python train.py --num_hidden_layers=9 --hidden_size=128 --norm="rmsnorm" --rope_fraction=1.0 --tie_word_embeddings=false --init="uniform" --init_std_down=0.0328 --learning_rate=0.013 --beta1=0.95 --lr_head=0.0432 --batch_tokens=32768 --doc_mask=true
Each number is 500 + 50 x the weight over its row's rms, rounded and kept within 0 to 999. Layers, rows and columns count from 0. Numbers have three digits each. The size before them is the row's rms in percent of the matrix's.

# layer 4 MLP up, 320x128, rms 0.323, rows 152-168, columns 0-127
107:420512490478494468578493522527452500509568554582601478472479507574522597549524475573506509474466491509461461557451470507454441591468498422521509489523448405554495532442547410523452479373499527368401501512541540472490578436495545458454431408566458457539539478513528536445449474489573584487535420450392439431458466483530511451494462475510531547482512442468485596526469464481483618484488
100:547506447499478592534534553560443428569488496591443455549529476465490547489534440525520462495476505531532501515516483466564547538474478576515490546524436516489431435564468483422505545599472523482482563498539587575464427459511524422512582465519500490476451469571530558465447463534489487361363534441486557454598510559444515487512547452349514539460588545543434537456525535510446472539400
099:420615439512550524525537548540514442520467391477544416506506514588545576486500592456500468523550532550444557499533501483542531421448506567508419447411534610566473458532574481475545538545494603496484431461489473598486494569511505437509475497463545573462519506622480544502550535449456485525512489542423620576486457479511445455512435516446517541410524584525564475471435464482519469566502
087:541514512453555469510406501512504501589492516572490428452552507574505487418482533468520512494556474484460482405473567473541494506484559444561504420470448519507450436487548475445436477532474531481504416546432511481614558436424492548485534431533514531543543515529588580540360526428460507455469496537560552440458516532583569517496563523522416358556538500498446493571485434609527452524421
108:518459498465401598566513574542534447497432342444473592524508423621562497454517478505566489559450457586439553437489565484501526541528467617484498488493432447522544484528561532497471474551449526477434562495471544561492466502509473450558483544505510526474482426498465523442569458464478453487425471483501524411597497440413559472514471547589521427425471442530491476408527457514441456533534
093:519434479539526407509489511457492510557489524544406552535422513513517476482443552521433413562523478414426466537538481429502476584521472525532594440441487416470492479441478598527503470497470477517589566521503465575566484573536461449618557492584504608553449589435596501516494512456504545500482414465504468553482455539431500540532444527523562524522371581504483485492436567492507477425560
100:466565552476434540439450445546451527455538472561526513529510521459444469497500379526437508515458455499433554487465523519622468457406574423498445571562438458452450454418525529510486542539529378493465506558528548555445507530507482501487568523481458465539538520578468560484473463487579494506517503431446505559440430557634426457585585505438507567468563544532455516461469512587565587512466
099:476570485483521490525505466634528447389537496523524500514533479489509484529549444569452444554496549513563476568535428554578521469451527526541586527478471492539522553550527510477512536509458477605459556569464514561551526511584601500545509501546462460535703441509489599515512474468522509494507545541476468515535461425483582574480495512477523381496484616557498563455591464593512507515536
098:458547515519481565520512504498530470508425516496634577525499461407507549559525458527494460528602599510542558463553501590383508602502508543495489415509516605506544449453564452486518519470376529496537522506453467429508550456524512430509478547447487514521536535472500491519477576439489476478446529559478576458406453464513518560597508500435503580443508501515562611625470492597468525541516
105:445524400475528514503431620458512551491437474497447461468600590523459577515488426476481565537442481447571452491454485571531489513561440540562577508526547561460448591504485461543470500519563478425352520461486540500517520508498468483473558530543443407479521536531577471488521509406471554577503496552500442505518515431570446557481464501406439439453529465524544491589451563389523516466427
100:562602438572461536453517496544417454401425414566535523506504533363476538558478564402502434528526525496501451555480461473604551464441557529574583590407463523536493480464545501547476464551464486516521549483494505570520537520500501543531478543510467519458470450462515564566455517505439495424495480536535486510520524417523407543621446491561462571394498485504448497534547513576593483536446
101:429468539570499506483496529414530521600486441483426369491554572578477489444469567458564453569479502483417545525520525467482565539476496481411497591487494397517487618607464525513509496588461474460539496441427512578559529482467471486497455495509474496423479507513599542632534478477405479415557499458466463524480501479482582484507472429559526490521509539547559486475527560410520451412492
093:506532487590519491454422468501405508492514509549488428513477484455494521577509494497550496577558424513505525550505521526493500518457571531608446516368449486470408475628564385498552621594497501505487549558485461500516481548472550425557554509404435498462511521534449433527442523546476551582492479542558454486422486464550561536549529550547504537535493553533378475513491433437594516484538
097:635539546472495500522524390547541488594566532470486543478543572536455483553554445584506502395504490481532514461435565471569439473511514442493461468467490491521480539437552549414571508471417505591382420420479576478393529539485439501475521407469479436532514464568444482558482536524463533536571491469489548481457461513522423482540505402493536462532439456421505468451447544564405506494538
101:451539482469455537517509455563554522458457470558527510581398465548446599502465464509487455541431476405414460477450476517491475468478577382561455580575412418464566363466512477471571555561448476563445552436445470489474490515436432487497456538476507577516485538579462525416469486562554510570522578535584461549501505476503534506453478476566579443515415467542469483419460490469472525459496
095:458427529497465569469453447492532453471481480452563434415490477485557459414384513472444486499522535510575494419524522475520530516625460437573549514483439487524476558491510382505493501510555515516501509512492574511568546544526510479529503582384581523489496487441486602584509498510398396503520532512523461392518509463621472595521463543502408465499487484478473426606497527542561543570476
100:375546503509521458569517552514484446442485494507487498536434455449453585413523394441402488500565476474445563558505578464540507495551451473572521583435499556440510525488505462432545443486514554438409570543405497496533449500584517385505574486500503542533558502518495450550425433509516546502473456478478505535593456518500543401497527549481511607489566443592453456522506546448473583507571
# layer 4 MLP down (transposed), 320x128, rms 0.302, rows 152-168, columns 0-127
103:511452501425542453497483542562464535576523504443425520601445541487470523457439538512511504502604470551467478440520432549533561404546559564437452529451472527457472504546422522513515485486512445612562491540574506524478388430398469531471542540440476507459500519519480444470482453491462485433454444458443483582563519463411457519419519565460410512488549514473426424499562636487598452453491
103:477491432534578418420411581477531550528447480540520443487459530582455490496532424504525417490450490475528511582509500499455428351562411474535499462389543529465545572529556519481579455426488449505471470489479444501501615443468495502498373483554512440487503473463515506472575537401498507605539477485460456566466484453522508482455432483542473456495444512500471457628531465548569523551546
098:551389464531486589545528538538515471520497435550490542476494526451580563476526393441493533510520492450503545557515490473469454553442510510521534491543420537400453547488437555544579502495516489546531490485422551502477522438497486644446481588488427489521510510419485497553573506673576483499456434484480428497462527538511427536483540484570432510607477470560529518566508571546513556569401
095:491464447548452511511427526428512435406449432457429553450486470481484506526537379443570497453430403514479525487575531580536555551518537452403501595535505508518586508484491473549454505460489484491532498577550550533470427479535513473617452568462478499468505534544459397545532500540546460562584489432542491478506434412549574426483433437494550538478459543540497558417458582534578551435491
098:476573449442574531491538472413493563577473531481517569454470550508481492470521448474512572512508664544585495466460435498506486462568395498524537486454459503494494540429549474465503455527437477580507487560459525586531461566447469495447464466583566484477522458439525492387470616456494544470505479581530526552395575528484476533492599496462511555509471456518610476387448496569492433497453
103:473523452393435559566487460524519628469466543525518502422518504407573485515566504358518536494492463511481584543607611486550387531533504530479405608551505504440439523523469530523507523543523488485492574502524533552544503407470517475477474529451489522525469397511526495410485521435561533544443484516471485479423495558541465463462546478538453560517444482435579514501416489542431442510402
100:454496417425583504439550458424545527584570566506500457468497514503510560450505501513486419502385484462552467574448429430531458487466407516481510506526446495446548525563601526470504469420544473479584459424557448462590534466464549577505479508499488500391502514504549504505518424535431469565509491534477515449536603550460496538503457394509477563580446466471474497423413498484444415440402
098:495479502562452450451439563505447525469513522484499510499429478526500494533448547509495487528494447495463494510502571512521454500559585579570438439464536491458571555436572523512458559562423459552562438501487433487530458590501379557388536488505471499472603584519468457544544485513499484482459508504464437504540550381515503507468567533273543500419530428495462464525518454423439478466484
096:522376502471520389512468481452484580525525393515373455503468495438441448433519461467586466557446436521466514607540464508499449490505516525435527544383538427512449553521403515433523503483539492442571529535533523381442521517466516526475581511465526451473442468487427604438492510533496561549560490613453454552455492539528540499476499446554508465447487464510559455486541439456451582459489
107:456452550398538475471397438561472462483473492463509499525472520519553430484540466498463416540523525471480527414548492593515478521501618527506460486500531422558485494475504558483530546544494540490456537535471461466543457570444457498468462537423504490531479470458460467458490485544631538452458432453559557551427481565479471410408505553563555534572412547526586657461405547423575479468491
103:463445498502602516449525409414514579533530520497490491493443517474504547527472438545442522444416522516496552527459479553438596513504537494572428480473458530537499428597492576489504491520572513475512504447487444441531485459487559426436517446386565527511596539545412372505477445503522430508529512543488569563632570452624496436429497528510432576479522502496552529542460466463465546503561
104:523533504500482393448453441501546488510477538586422449520607435535449455548364447544496561544539468522454448446439451506566533439519501511453495441616446533444435536570489561519479480500440453489523507507447412470496457522433400471446488499449498534528550585519523478604519446426487397555519455497519506573592491554517484527392443482502419481487603456481527515511503589547480520515524
098:486484577440505443572537400447566450532527554405542485532483487470589470443446510516518478484445493521491457525481440453493506517507449370382510522545499424445426487447536570517590530486511575507459563533489539516475563477484440463569550440530655430509529426495481543481454493481538469414446526496586534560532521551503405423450441491566488435479459503454631519490544528527460517515474
097:506530393490614521462504514456468405508373578476487543541490469490480503461385542512432435553451393460545509493492518556432493586409504641491527503403577387543565444487478426543514470479528429512557495598485440492556478486510478519587519468520495449539521509504518503571536457498543565453443464545450425548547493497522495491613552509473468500544520501533521489449587516503470440492477
098:511415510507507513462414565463516476532419368584501483473454508589535466578484517478490457403456345397547482538410484514550522545434507497532427420565505503512556455571513493488399538504464489494501539512499498538464525467528450482507418436494541424520474483525477530553582545487493571639488616426544533438468513502466509517437482548527511485521464509473520601444489520573476451429489
103:487566415487473443491557485557541503467484556517453534616424474559529490530537397369451479525515484548411512502388545429451501461441492528524468502515499532476511533440403522548526459408536492527555471473515504522474539454485504462461533542572394485420458465477510555408488429512535525433467378541472452548467473533545522443423518439440523510406620439494514595494517553487428505517533
102:578515541479496577450545545480436457481489441596496539493499645549584438566511556490552494538462527557585416424473493504472492535501523438469517447547424496511487479537520568532410575512500473505540482443537546444454487490402490585441470529588428509504500433505498498521494565426468532392493484457530469417385522461495602584487569501547478508454537541474405510549540467576507457490415
# layer 4 MLP gate, 320x128, rms 0.313, rows 153-169, columns 0-127
097:474535456488530496482476488444466526441483458540479462458451529461491484581511427499531577441550531412499451550455513525602476475480435486548552509524569569526525483378497468491531621534514547535415444520545399546451452467510515606433545528575541466553520460569532418541530433519508584533444506411530656442480540479551521460518527465462581538480451498561479558486632454451491505505488
095:498493507485515480569585506486523516520435519476505507507496499541512473513455479484441467471527497543573514382490439654466474534509327505451545408535421478429522490541501555511466487462564495447424483478452519456414499521457510442492587564569511445425451486490484456585617433565575481437424472467617516475414493548509510506517571548515448481556525520543490528474552602490474570470456
092:508492511548420554453588513563479535444555513485560559528486527453456500548496382511458467486418469492508514487504463502488514539484416552399446536439518577542527530441377480507578434444548503475446521476608509476503429460474486486518415516470568551505548427471453493474543533653462483553491462357420540562551430533481432409498504489495525553486507516478553594544542564524469504512572
105:398543465496433554472371498504467462501415589476491510472488451493436471531476538462475556557530527552404532490531456541380457494448473463449533475501406503541559542476615547546548357480526520467485512463552466500466520526503464428523565527478484517537443498430432519440507433643538462414485551550552532561476478467484517457493520548470484491475531548503535615516575459502539627519508
100:419595504548444457471401549528496455474560551547387511563447447531540447514422498572580487470530472480492480549530574451562473486546518522620575500458467430470481495477562562528531460522437481486471526590516486426526471562405509538535612524545505530512461477426577525544497518466453528550582575446504502548531384557482503508536488484559517510467427507575630531476442587453532517490499
101:486573442580440532463465506582461436552535471565472526575546442504379574494482418540486546464520407540389531414472522528508517509393559481514488495570454413495552523454577497566411522463521525508448559536496479397473461543508438464533465516504519493511461450545387501511549469543470560619494525478500486549421516537490419495570566447479522567476595515529531495486514438566519524599514
100:494552542518514571407483442516451457490539473468508424513554465627450521475456452451589505458454465521589449548529476431488543414510444401470542509462553483530450575585516457519440425499586506520487463558531446400476559453484526460494486508446502500450570564479448449507441529528532578483488452587539506558445600494553509535519408557442363442490559449492497479484566517490573465577527
098:505533512483444521453562549524541475428435457484535562542451526525480468538476557548409469505565520415560484446487570534475506516479489402525529546486483537481512501494645470542511566457476511564472404467415457525545417496518441480606536555471461603531508468548560512518449522542521502546426490449464531484468502455576434571473500452408452550394459468597584511543452561470423586603495
101:540475434456461548485397570495384438598508447477501444469513566588558413491490493536489467496432519543565457450469475486539409456465490511544447550482496544496562520534567498470534512525443404405390558520542471537535429438471494641527485530438421511513495610425493524507460477453558602504479507492519486524414471446501449557463394460385493461530489489534489548501516532451533496478496
096:470607426487449478538554536543470383558456500447388559554541514492474454502561441342562491511558456554499423542462520435514476548611548425392475478389478524483451496433485416551537487527443553588544512524565464533423447570405426547481537549471528490523452455511568520497497519544570481489508451442486508442452491471509503517557565473495500417543471522529457469478486509535526531517540
107:610494427455542457479380464452558492504544463498515520507462520435507450488555348523587569479528500475499490495515555485581478500564466477524582472504474442442526427384450435482515530499567501586564474527559494510449474482555633488527497426510530461565475547454453455396479488533491573573453511513519557429481474531494476568550528546515487465453517469388518478594456524616469538517529
091:488539523567518506508458536506394535472509521501532520475504445474437568543541577464556504463566499477480574562488568582503487539474556549568461556413460554457484468589575347521495571588472469542561522535488463510482460616513474482549615515424455537496523494556459380525519494566422552490497437484488470497391503469544552535530542486558578495500488526502405529518481464485599596479450
101:471554560526535524418408565469476498528496584526447520494505461542500514544429585487461475553453416489543586439590540501523492484585433556475453483481443488549544460489496398440521501517456452493418508465519553490475496425516490552502490563487568441537469557593479422472500559575446507451559453521591415498625479513539518489516528509458409505457546570541479398423525480556575376498444
102:484585476515514540493541518447490488524497528500460431512562584485440501484490567421551484422589523632547431465465479526481460524562497568501475519471611544479527461494532498497541446446472515460565636522515533504537503520467490468533438458425523487465425409530501503536464591557460436469517393368430501584452482487482435511607467585456471607469575544484471528432539486484513473509576
104:487440529431515509556494516475438529487530494602522516463567471457509524585564488548559404435527519550464426531473536427467562515496514515505439472537500488503504427566550497551478477441482564481566552503546463459478391487485487559566625595545530584564463482446505419497454569421488449447446461473574506381579541532446526475521475464611527506572477617505494478545460522477403456443476
095:401534490471563468513501564477539476480474510541477495486438494418508612438551426432377508587498523519478592539464513510607522480532449463572506567415555469454525494496508477537484499515458550460437576533378538490491478529600499474451583489463500542477507496613498488566480463489517483431498532539400500487498512500570461488480446504536459537414447406555424420560534554466461612511582
101:528477466475430558469526527559478480490541481464592480509540342448423516551420569581508460503446528508468550459480465458485535511608548422539494462550426504547514466442643462536540480592557424490574599536527497564463480467477460463502600521479534461514506474513500556477481515535432473496459500401425526476462536454485530590492576451418519529425435507466476539446574506484584456521564